Weights of a small GPT-style language model, trained from scratch on English Wikipedia.
Size: 11 layers, width 192, MLP 1536 GELU, vocabulary 4096.
Architecture: RMSNorm before each block, no biases in attention or MLP, tied embeddings.
Training: a variant of Adam for these matrices, 443M tokens, 14707 steps.
Each number is 128 + 24 x the weight over its row's rms, rounded and kept within 0 to 255. Layers, rows and columns count from 0. Numbers have three digits each. The size before them is the row's rms in percent of the matrix's.

# up: layer 4 MLP up, 1536x192, rms 0.147, rows 1482-1535, columns 96-191
# down: layer 4 MLP down (transposed), 1536x192, rms 0.128, rows 1482-1535, columns 96-191
up1482 112:137150139130114111112144169148161104098112101140130137152170136185134121109110119118068132122154111141106088138155159112122136116112115158169129115112133091152100130109147129102152118143139175108151142117122137148137154138105131144148123123128158120113105096112147151117117131134118142110
down1482 105:167148124143123122118098083132159130133141105105126151116139114161108128150132103095117102149101097166109124120134138162125128135162176144089139133133121106127110106118145089100158108122133132143137112126089137098152084166135117088144136127127176144141127133128144143164126110107131121201
up1483 107:126134186086117134171155123151114126088124094116119110121143129101119156172121125125121120120133122132135101124133127116131137145126111151111086106093152096113128132089126150110163155144124147132128117110123145104119101088139106077129114130120187107159160086097185139140138105126131118137
down1483 103:169108153125117129133111105161108112104167158146143124119151131095123134126128135081081134082170125114135146171150140150147156088148134117146138153130159150157141134150129121085133132127123121171125127131141152082118120111101115120109107095162119085118105128117130139109163113163159135114
up1484 092:148152126123120127128136109074128114127088085132114200152118123135158134150133123137112147123113126094120125147123096144130105122100113138145124142131105157124135093125162149089108124146147163192134138149143123107156152126137123116137121105152149143093126146099140140055122073117141123098
down1484 087:111174126133128125169108136174099137147151167118154117159150118119134126155128152103206139128122115172135119120135175126154089121105152137119116125139127095145119139079123124128106156118119122120133111130091109125129101104137100140146109176098139111140168096145132089169157121093085109131
up1485 107:111119116105111135104130097154124166170185152141109176154089122094129096091113095133118079130135111137117129096153097115097146110053133130115130124093119118126109097123091121151161166187106111135113109121109099103123131124091144114146129151118094126125157136126123100137096148116093095151
down1485 099:103129105137130145141180117079157172116103148172104137124145103153110120132125144133111161152145151148125109118136122126178104131114075119134128166162135125148149105088109135132114142117138142134104141127135098155110117112124118155146125131143142122104220069107128151094099118175119135084
up1486 110:105130130162114114133073121104102127148143113085129142147100137124108159133111138164127123117118158111148160159143083134110144085092135117140128109048136097135128114112123132105165129163119154161122142150153132121131135143120165122117121127145172117197138132131143121099125134150085090091
down1486 110:131100160150125116190137105119155132143131088115159098119108149098127148116112130115136135088141153170100173131130112146112121103142116136104139082051141064114127128135148163148155061138132114173143095108124130088163197127111107121105131120125132122183126123144120146101124146162108147120
up1487 093:122164155161110111150139128139114109101128075111113108112117125172143116131108107192116131120140117123119122099135111098118118087102099156151145107130062126177109076124167115120119136123123167159147147091127125100163063102121099151124134114159146149139143156124169101065118092123125118120
down1487 114:126153097102193107138144129156126137143183114170169107110124122079148132122088132180152139115135106130122133136133152165136158099168156129103076129122094124133102115069154104081110124113078076129080159105146142109154121152179108106100117128108145117111127095143105128132137113138119147155
up1488 103:163189135097110150092144079128139137122077082110123099142128102172177099121121136126142117143133140131100143125133131149136131113115106135122143137172120158130118078140140129137107174112090160134125122152173111109151162130090084119169126103139095145103175159145108110104119077132119163132
down1488 097:098141097135119148161138143133122144114132129136141096121140123132091154141113149143160125141148147149139078173124119101118140120113149145082126146103125130095136087102122116148117190134136134139127111116112140163185123119146113127106116115169126136114132074124160125126080130117078158150
up1489 112:140124147104109110120117132143115151122124136105152162110155125141168106167097091095172152136144084112105148098139126121151095090123123127150119124115130094114132139113117121083151099164103161089117128089123148119169111088125086109198143167121136138198115162119127135094133128174121139147
down1489 114:145097128122113110133116112128139131122140107147113133175139139107121112097126118096145146139113123121102129092119161136112132099161125114124119145096142168135114123121125134125090103124120073077129119139117113140129149141199121127109145189124092130096110129155110143157131122130143113135
up1490 111:150153169147112121126140130101143131156118114128139131121123069143164133124089131131126105122112121087162113109126153131123133108127148113135129132160063147172102125106130151085116146136127136104116123123127111128181097108124127168163112114114135110105146094144120167089127118134125157166
down1490 104:112112113114165140169111129125131129172106139170132124107141124142129117113163135108169142101149119121120148125139141099129170169125119117085100153096146108109104129119101126155141118126127107163135137120130211144115154153122118087119139151147117125133115125135137074144153132084128107126
up1491 099:144146124122117142160115135114108143176160130101092108107139104106133121135149133128129143096114111109134115128131143121148228109115112114141154131107116151173132122113136103145141163142113168148118134126122111146129134127120104170121122100162151131092129115086117098092135129122139145083
down1491 100:156083164144148132142140159156119157147136140120161168076084146129088120142147147157146143106118113153096153116133145161161127125158164096142132098117123099113133172116120129167146127151131112156108103137109122114123136177138163117108120150087119145144128084117085132129054107143104153090
up1492 092:154138138140115094092151105124154169091123089120130110089157126144127141153128105129132188163147116146111131144128137141131132134111138169091092081105148123126137093116150124075129121106126132154146126134133131084152127105107142148110114124138142091146112156116177113120156129145092132176
down1492 092:134095140157122135135157132129095094133092138163154129114126151113109158151193139171122112147155137121139103130138133123145139162187132136142160133147164156110101125107159100171128168143126126161092164146186156110081126121139133135139153083117111126099107148107110142117150145128193165135
up1493 096:132179107113108111114125084099156124173149141122125155147105105140136134126102086149115129073148136096115107148142104128108093076151119117113140111112128123126108100122143116104143145151127155180138113146146147080145116149110128094113120118130153170131146108094137159109068138141111136137
down1493 115:124133104118176126158093142131107097156151123093111094163145114095175158134114125103122113087145150102107106144141143150104110093108112111092134097079119143175133110099171123118160172111130113137116178137163116104169115155096115123132114100104132141118215123129134144124130117124114115159
up1494 104:113128109131119117113150143153150105139128129134133099140128138152097115152118137130095180154110134102057151136122107132142156136129141130161081111149117092140127116122177074133105145083091132101106106107167066124126118110115115122123156104146087134135188090121131138128114138148099142146
down1494 105:134138122094119148148123081081112139124140113135086164092138153090116125115148131144168115094157114137210123140141142142136138115118102139132118101109127147124132147108108159147135144196160121166108147122144188137135121133162148137125116130129177111115113157138146126141135123120136106109
up1495 083:148146132077115117134140116139164118110118150126145137146105117144119114053102131124155169134129146111086130129165146144131130137102135126124096083146125154122131105127139150161095133130118148136100137084168101089137104126112109119118141165179115132133145121102139160149100123128081173165
down1495 083:135159143135181123131152125085168113116159092108131120140156131131168120070098161131125167124154146128087106129168107124117144120139076117119112127153138142153110151159114155115131114115123125121121126156150156132115147139133100128118134160133116131110179146136111145146158179129093178125
up1496 099:157116093083111117108125126113143090138154131116159131115148113124124146180148139201136143103101136101133139116119104135131157104133083114163160113168123154138115108132117067116124191139117154165139143123180127126132094121098135121115149117143093136114135134117107156117150120121136140107
down1496 109:084157155075111126159079137127121129151121146093108201101140091138142123096122123176149127110116121107176147139124109135142139137105107153120134132139149152127120156119129131125122158135139162175116120135089162111134129157175100166125120159142133100140159135119129115155143107118102136115
up1497 066:143140112149126089137113125138115118147155149108106122125136095125130139130108044137082115087135138134108109133175104135099150111117141113119111076104107119149086051081133128112107145133115155164082131140136117125109101102099088112132105124132140107138145107125121119149110113095115107119
down1497 074:125153108134255121119147110151091127151143148111122121133085100142143128112093105143144121103136149132121145155158103118123146109115137106148102070118119111156116070121160160112108126136117220161143136175143128083135126099111101105146098127153148121131161112104133137112122114123105131137
up1498 083:119151113132108123158163153097116114121142136133176138089091124178167140079122134171164159107161129121129137112130120133104180126143199173121081137140123119127115150144177112144141146132113153150161140106138142133179124097120152141098139123184105124115158164091117163140131144108153140147
down1498 084:169143151059128130106106115164111129120145128142140094107130129094130139126102130119119114098128133115152124131123172131127114145094109101194129146127153097150153112084108146131122137081122157099093114129110122141116102164139165121112148108083137107140103120095113163151098099108127116150
up1499 107:164149149155113124139128096099107125116135100153124105110116122106119149120130059163119121110111149147124119125127124123128157097059131143097154099136135138129134133132123177143184177148122143152099140148117161128142084131114116066131105096119187127149167169099157088117113129127156161128
down1499 093:080116119128124117107149175095125088117101122131101139145145124134069140162139135118119162134155148157044090150110125107113114120141139154122124139119125106062188116140107147146145134120111161108147133101148129138081141131091151102087123128142123081117214123141147110137149097112106083129
up1500 107:149114128108116128154132100146138170083106116138059127134137129151135157134143118167083106093100160165140132151140117129112151139103132128110095124101131155131078069093142134084121129141159145175133136149186146085100133140122074121129121145118137128130130134097122086115066128112132120104
down1500 092:104131156110097136092164081139125189129117149145131103123160143150137169122149099089131126126104166183169127151136140113113180127162101093113109101137146161098138120118125105101163092093131134107141124126122140092085138110177138148151086108120120129180125136111160143123071142156149152097
up1501 105:137164136142106110142104148142105111128090149085136107107156086124139164100115130170094141116094151124099119101132146115129157103104074154148131094160086124112142087078147143153178132186114175145092169127134136096132102102133141129103108144157172135164146143128182124150135110162145133119
down1501 098:163153093158131118128177164108121119101161153102153105101154109146138154099148137153121114146098107172126114127127117109140150171111097110180142126162151153092134101128070116157131156131151099172122155137159148119106140126150121115129161140148120132104125121143131096109145149107117095103
up1502 098:140168129108103125163146095101112135162136123134142136118096137149112130089095114120136124092153142124139152117164139143107164111122110149192119090157138131134112125131155109146114167141117154102128168094092117071166131122115099111161111160128157148150134122084140086142105103102138119134
down1502 121:141151069128094151105113103107137134104105154110122141119109116153113080084119100132146100129139144085145135120094097102103129109132095138098178117155126149166128096143139103146130145149164111130148137083091091105147119096111135124138129130154102132135111088122175119139112119102142103115
up1503 103:172164149111113131133098143159121187133139109148098104126101088125165117128124078134130140108122131127121106143121139122147134138081140095126108133130128061154116123153133145130132121124125159204085088162111104155137118133122128127128127074102146122086134113095135137128090154119139143086
down1503 090:130130143128131132097224171128151067084113133149171093119132131132136099090085162123128158163129122101142107117128140131154108113167131144107125117076104093134147125147184130119108095131125130080133104127129130125120114147119133137118109097152132142114172100133116159165081066135141134132
up1504 093:127144144114104107065135087125108152119095116111148164146117092133129144095111078145081088115151120127105147158153065129112127105096110143136128085087140113179122113119153111083071140127111147130137131076167108088144090110132149142133109112145102158122136156098122105105113141097084113138
down1504 107:136129075164145119104137138139146147155113150091151166124120100110130128128108114117123071083119155116134130158121115151105135149144101130063133085112151123144132119142144136122121120142109145139133154093154095126130157110147112111119139067135100139141167087114116088146123136144113087151
up1505 098:160153136161111128065127123133169163143118079107106102132148151155125126148112105129118097135176145141157082173123155107140117116121093087121119144155103135178116115117135113129092163116122133122106102124164135101113104120093123108161115133115123093091147102104112149075099149149104127143
down1505 097:120150141126147141158148100149146114138166123107104095148115142160121141106121125149141161128147112095129132104160114150166134130108164175146102112096126094111111107143138100151149147052130119158115135132137116151158119140103118171096101145122145156210133144154142101138111135118130123107
up1506 107:126115125165113117117113090108093132128126162113132147090134126170110133137098106173105095117111154127148053189128127119117106120116093091133112105084097111138130108151129128096130120132112171139137147119172160125136130137136147065149129084094142120134161118112121122151116134128122139158
down1506 100:084116128162096137135119118071146092119132104160130120127092160125114138172093133165194144119118135152150166154126112117159150136151104126131126138124141141185126118110107131138155119099114149139136121136141166114137106157084139146175092168132132105157141142132108090197111097171124124109
up1507 099:147149125145108139148151119123124125095125078088094072155128127124120151164131122144097146150118141116074128143136141116142144113086132155121125103124143088184111118136164145089181154143136150160135117183141127118125094149094132149111125119119123140116116129113148115116104129128123146082
down1507 097:150121078055110124135104160121101147102115129128074122126179113106126119114137102129138149131134103098163124101138104153130135126076097074131111121126140177102138140137131099103117173089129099141147130098148149143128143128120125093137140147108078143127156097148129159171117165129099168108
up1508 091:150144127141116125108128103116174166115070123129107117142167120128120102096120136121091121153076122154142118125159143124135094117127133168128133139178127131132091144126123133146169113152128131098154113189150133144108140090086115119183139119121102125113157087099145129104095140102106149110
down1508 088:134100122155132119174126166139083132101167121146154148106096132125139131110159127114158119104148133134128140078115128105120120136139175130110145151113106103129163140105088161143110095107129144119141177150149162116171135122132124096117157131163166160120067142133120108181134145145135140146
up1509 064:118126138176116145081142119108112139096137125139116123084094069164126122129116142127147111136101081134129146160109072118130131111136105143126158121131142101128115148125108122149116177152141132169149106100121101147129123095136118121125143136167092126138118131129192120117129127132132126131
down1509 064:138124147091047162109087148114158112170123120112156093175146154137115174145135163109122136142169184133123101126136154152140138148136109139147133130143142128142120119140111109165120116143138109050102145128094142141140096179153107118110109166137126094109126138112139132140147098125107153164
up1510 093:129158100110125125112154084096137112137173111117116083112098136109108139115116128121111125138129188137135137114139099124090169098092135088127119120120118121123155051108137117079146158103131124123143133134128141115142105121115131126138129119090158141129162134122179074158101164148105097152
down1510 094:106147123180140125140103162122124138106108153169143181128171092154103104169140161132160138124117108127113116117123156110175119174111130140115138168136141095162131174143111154162115155144096154146140157164137145153091133126114120158131112121162103120146134145146092169114128073124153100110
up1511 104:170124119132104110154097118152151110120144143126092099110123125148148123176096125141113144110100111149077073081152147109134143119120144139173117130152140132121126149115138128136153134143119182158108131146121144108142054129102107130134123111097131155140160142138121160122078112102131170081
down1511 084:154116117142113123122128141126144131113080150139136111100157140153152161125191133155107109122110149118119113138107141120123106120118099164091114162101169119108151123123188171117132166113123187147119108137082113152111127122122151138130146138123162167146128118118118136158182113144164117117
up1512 111:107141155113093102117147108124126117142136165134114141100108130122131116155096077137131149095120118156091086168158138131126137092129169101169117103111122137099123124119150080140091067133108173166119152141146134077161140137149144107122116079114164125107167086114138141132082117106116139158
down1512 108:098149141190160116118078137143146113136124173137132164110124091126109135138145127112128077119172133117117155062135116138138138144130136118143139135141132144120150142112089118161155130124105136118128160096122157152123101116136122094145117140140134172117155120109120148103142138134127069100
up1513 107:132142148123117122117113089115148175123096103094145107134125131118151118140060129138155156157107075126088093097154077153114108125107176140150111122143150092128085154141133141136118105136128139141127116121136108096117137121115107093200087142107094108136152133112095125105135115105096113169
down1513 098:146097138135123143137105123118120108173166129176145133140099130078077168175105162136124203113194152126132142110102142129122157105127111122131127126143119096137132137158135164136156126111119108135140120149129126098122142141066162153128161105139124119106127090072159161129140124134117144102
up1514 095:158189128102086123148113101120159149128103114117132133142116134166123124065102107154143113103136107119103111114142140117073164098104099149137106072148114113120111091129185110139124170152111142139124135106155136111194116101057084110147122166151149129154159155124135090099102131095128102120
down1514 145:131187120158113145165145099153125145099071120157119131128115045125107116134105108120101109155097112130139097134133107121163101117113102148119162068123127113150100108119153115116127171116148082179135106118116124125117123104092111146129137107168107108158130122133135180150108102114106138142
up1515 109:125117111164103119129106108138099134101144155136132147161137140128142120124116128139113156125101112135118144161135101092149156129111099131136117138104128130124145126094146119107155130170141163091137149180117135108160157136105083093148105121109164127187124106137137099102112130126125123110
down1515 123:154142113114093129122156083138112100096117152109119156110145114147129098145156092147084099140087159136130138105162133135137095116127108136128114151156106147125141106159139122146154134129138108092128111103087089129143098152124136136130100150187102137161124128151128138124132139156119143140
up1516 095:139150123128117119132099146151160142171147096140121104095144082109155096104119083133110114060138111147121122130165109121110143131129131139140139073114110150178086101115160136126124112139123129129122119157119123131108118129099131132103162130138093119111120140136120116098083127090131118122
down1516 091:121133123140114128134168139173133131128133148164184124129157071115074140052131159103165150114098093127115149124127159155121141131163121147165119101099136114121138151108164142125084104116154142130135083103143111124108140118140189146170097100154135117171121088130084119100144118125151137097
up1517 105:141183120147105115136142120095171146121113141134120115132153098140092132067113088136131209134126146150085128136132127113097112116111135135152143068102076147133140129131136118117143123138101130130121099105143110115125086130072129135108090124169145103140132125082145176105129117131079130170
down1517 089:181122127141137124159148091152114106110172134145140119120121113159170118103130138162126096134117155110115101133141110159137103098187124165129145139130113119112094115119165147127127135152141154107165139092185135081164121147101138119105103110146141152178123164145122143107140106128145148137
up1518 106:137137102130112129135135092123091116124126103116130107153067101173113118152112091137098121118145132136121055150131130111096127127099143124102102138115104066174051118136137108132132152108138146157151146144170098151129101071146114138111151111111095145098135111098127091096071116113089126130
down1518 114:171149113117148144143146124125126152085139185063146108141134122124141119128101115133132146109157184161123126142145115138078107126110113152153100121171122146129164096140077101108128128134119160096103129134130084102156087139093152074130139159133128140126135087097149110126146124125144110129
up1519 106:133200161091091126180169115091120161109135124134083165132151091117117161091124105152114133129105147111105116141147141106135133116095070168143127068144126069141109121111128104088097121129107137108098159111143147098122124102167125115111132145131146126135129126091109083084120099132137111158
down1519 140:109161150153135137119103151125141115133124118136139148096103123149118096096126152139120122120109140095151151121116114144140136120132114144130137120127145195135106148138097089127140114155149126134133123111153106158154155102128071176141125154153093135131112167113121132133080094110107151113
up1520 097:125136083134113106117122091138116117158160092170120121123132117100130120111079114183098123167126113082094112163144084136128116110075125118153123135145066158112116110121115116121111190122117121113142119112121069120132160120089099112175104160074132106130167099145131151115132085107118146164
down1520 081:083146160180116148163127105134152100150096137083160112111120136138119126060170133109116115067141081169172145140158101161135117168146088134122128115139137139063147133166094119138124116134130133145126139131106116142129140073112121114114145104152108107122101107146119116098130127116122096097
up1521 092:117142178129119113096094128110104142155146149121139215141145126123174127108107089141164135117103164083175143150121125138120086125135102109145103114112106089116139131092163106097126098115142166130107153076141145121151166146159145131138116123144137106094094171127146139129134129115110120129
down1521 090:165131160140118118107121112147156138119109146107140103120074145129062106108101176077073151130141134139120109114117160162132134133121162090123119125106130161114151128128086079167094105098129135122130120156102133128146143110159131132135137110148110123133129110115128118156130131090128091141
up1522 106:160162178097117142112134091141158153103139128117127132151096115167143092145135114100158119121140092146126120123133140135133102123127137110136089083090148142137111130126143147102156128129127156129132101100128152118150102103124103128077161128129187128144127129114097107127132131147113142141
down1522 100:114153087128141131155125132101082156096121147127091143084102085128138109133133102137139119090142108144139145122138131146117095136092185130101126116130086136118149140130127155146151104171121111131168108144105142134163138126129185113144109157123160194137116118118101128125099119109089163170
up1523 110:144191131172109110109122157114160107158142112116123108134160064183124146093119140120160141112131141157144123164123130141114127103130124097130140115111081109167119109101167144125106137126119132132095094183171133089141100134127109102124095090150106108132128103119166084117122137136121151097
down1523 123:124156110159085121095110106119144087125128130102117184115106109149082133053117150095080138113112113122127141103126142136135128127162148140117132149115130137154166122110158142076099132155139109118147116134132109095109125106139133104136119101128086119131141137139141139135118120149119158158
up1524 098:112155101166115129118182135149127098160154156100130072102130134109120132176104133208134130116152122113139106147141111108154144114128106093150125150138142145119140100148117109151127163124126166143110172155137144127102118121132187136119134147103125159135190096108150171113124127148122148146
down1524 100:082130165108121137148107182108164112159063133155117156152114120130133112102144137142151131126120122141162139118106109118142145155104092142115124147158160148131152168129137086132125145114122152179132156158116169146144159157118148162139111159104136126160116148139103139132139142164157114129
up1525 099:150126121089115123118128143042129127105102183134149133160128160116163180178142147096111129095129112099143070098113108135119096116142144124152116148163129163118112123108139087123125120167135147148133112118123115123133138117139071119131130144117161136093143156103131175086124110133127134137
down1525 095:120120164062119146109093133148169137107150150092082115121158116101153137146127139137173166132126174168153143074129116114072108114138156120150116131109169099127156114118132106143126079110126112131115129128142150119079134148166162113152083094137130123152123165143106138099127127104111143164
up1526 109:149143160113125109149153091113151151094108100098114120116107107158132136086109133133131143115122123117133103127145145099099129106139140180135114148118136142124128133108129150109108104168130154105147149131127137111142125127080128123159080129139142135116125117091177119150096137134152199160
down1526 096:123111095155147127102106113100148130185100187112110183154178170106147121128134127102123177105122101146123094114140155130129091115178146093129148127116100102175128108144164107130096116142129143106124128139083086093132143129130154141128162126127097112131114138147087115109118097108120084143
up1527 077:125106150143086110120131105101093085097154131098147159157152098150141123142105128144136108131090107121117095122139123100124123109099152124156110121145096149131142159088123109096143146151119176141123177144149130088131113119149129130130092140130128158172170115141148132103118100067137168128
down1527 106:113162126126105149135131101119111148060105142101086154107127100153108107140141124107103089147084110136164135131107103089127097138119142115116153156112146121147160142113139073131116140155185116102174102132133121121164131076113108096165155134134117141205104123140133118138108134125116122110
up1528 097:156105132122116133097085152104128111115139143099094179176119145137153138182145093126072126069132132133112096147136109092121133115148128104146130131123075116141154147156155126122131123170139142116155139134096119096139107132117123140088148124154125147147151131138130105071131143109092145105
down1528 092:141111105159122141100149138096122093132126104169122118121113121122117129079129149057138112128118159138097095169136136108123167138122154152097141099134121104090096095129089147158141124136127090099115129122108093123152111114120129085129141120113122155133134135123138128097166092108163141128
up1529 111:139132122085112119090082178154113153159119117102129137127124154124159119139116096141093146126122145109119138176127129127129140126144156138140129140104142105182134136127189103116149111111114177135122112112118111140128159114094174141114123109121128140128137101110126085145084123148129152153
down1529 098:139133157117136136138185146111108083177129126133093163117128146115134146126080221128144128101163149146130135130118123135147157114123115094139134146095155159166154153135126111131104144143105145113131113171153130122182085094139103113110104131119142130123137142118142195156159126104139104089
up1530 103:138179135169099124115075130097084120168146137119123109077134106114135126140109110162109148102122093137106084117137104151126131111102088151125106100121137144144116102127139143095125130153117157175130133144118117099161115138139131150139136106114129159120165165126111182091126096115054115111
down1530 109:120166170172132118099096100111145172127107098105116138128152137122111171142120076107097152115143124105112144158130124117144133055132096148127101140103128158131136118102183171110134136120114111164125148098128122099109095124088133175171132122129134115156161114134125137065091137172116157121
up1531 100:198139093122107117149111128111112147120097126145121125135132145103138159095106123118100130130108126133139057082140164098100136117083137167135131122148149129101122149144115139147144133151130131183107100107150122127117137096112092076129102113104118120120153166120178081148099124119120124169
down1531 092:159142108166124127144124176109086128135143133149154124117158147133138145152160147077130130100109099118154178105110139118143091115116139165127121150175143144165134125123169133139087122136143141124160111143110092143131115170129110102147115139097135149107154145088175119167118143154139102170
up1532 101:125152120115112117152172127114125151135152129126089146104121116121121123159131101172115147097127165122165148124125130100144106091145105114129096137122089154126139134134133096115162165133130151116152112159129164123132066080129164149116140122118162158114157093082130144078122147144084154126
down1532 094:090144114134151135184117171142112088136125130114196140106141127148134153145130112107121151133111118128118113151121139124129168198133109129095141109126137098134090155159173147140139107139107132142138130113133101136107163128127086147153123118161108144141122127127116143115097145150126077140
up1533 102:123140118118112109154145141070098110104113113137081142131132092158153132086116115181129065092144147092129119107154119118091160105124117138130135117132109105178110153115136099124098152143127134180128197108150132098143143073156096100096137159148123156143173133147109096116089082110089122106
down1533 129:113142128095139098115116130115095129110142118120141116087118141140189136117085127125130091081161093120113059145144154133097124069154151128140119103092098111170094148119107114062145134148113135136080162127144143129165154136147098102115133101131106156132156140138122135155095118099123128149
up1534 105:166186115120102112122147087113162164144102097134134176124127114091134135071047094152156142119125156114127137107138112134126124110118121143121145049155146091136091124140128138140142105136132144107104149109100119109131161096151116146156102169128133107150118158118137135118128088129104120135
down1534 140:149126144118087098083111069098136159117107139121134137112125141093111132105079134124090110107160166113120141133146135125104149122117072101149161112112139124148134108149148134111099097175138138144136108134094081163157145091144138133140127151109140133150128136142123089094159115152107130125
up1535 080:129132169131081112154139143131122145126127171089126141131094082144189099117060115126141111104102072150135113132154106131119132135088128124173131099122127115128109120089141134125102119165120151143145104091117107122188139092123082092179115127140144129124135129141123110097107108129095111121
down1535 134:130146156097179080146118145146124094148132159133117131149133094120138151091128137151154165070116127123151137160166172168122138112155107115173089109113124144151138105120148147080121121144080100141087158159144131120125110146135128139140104172130143119131114106141093135072160116190132157125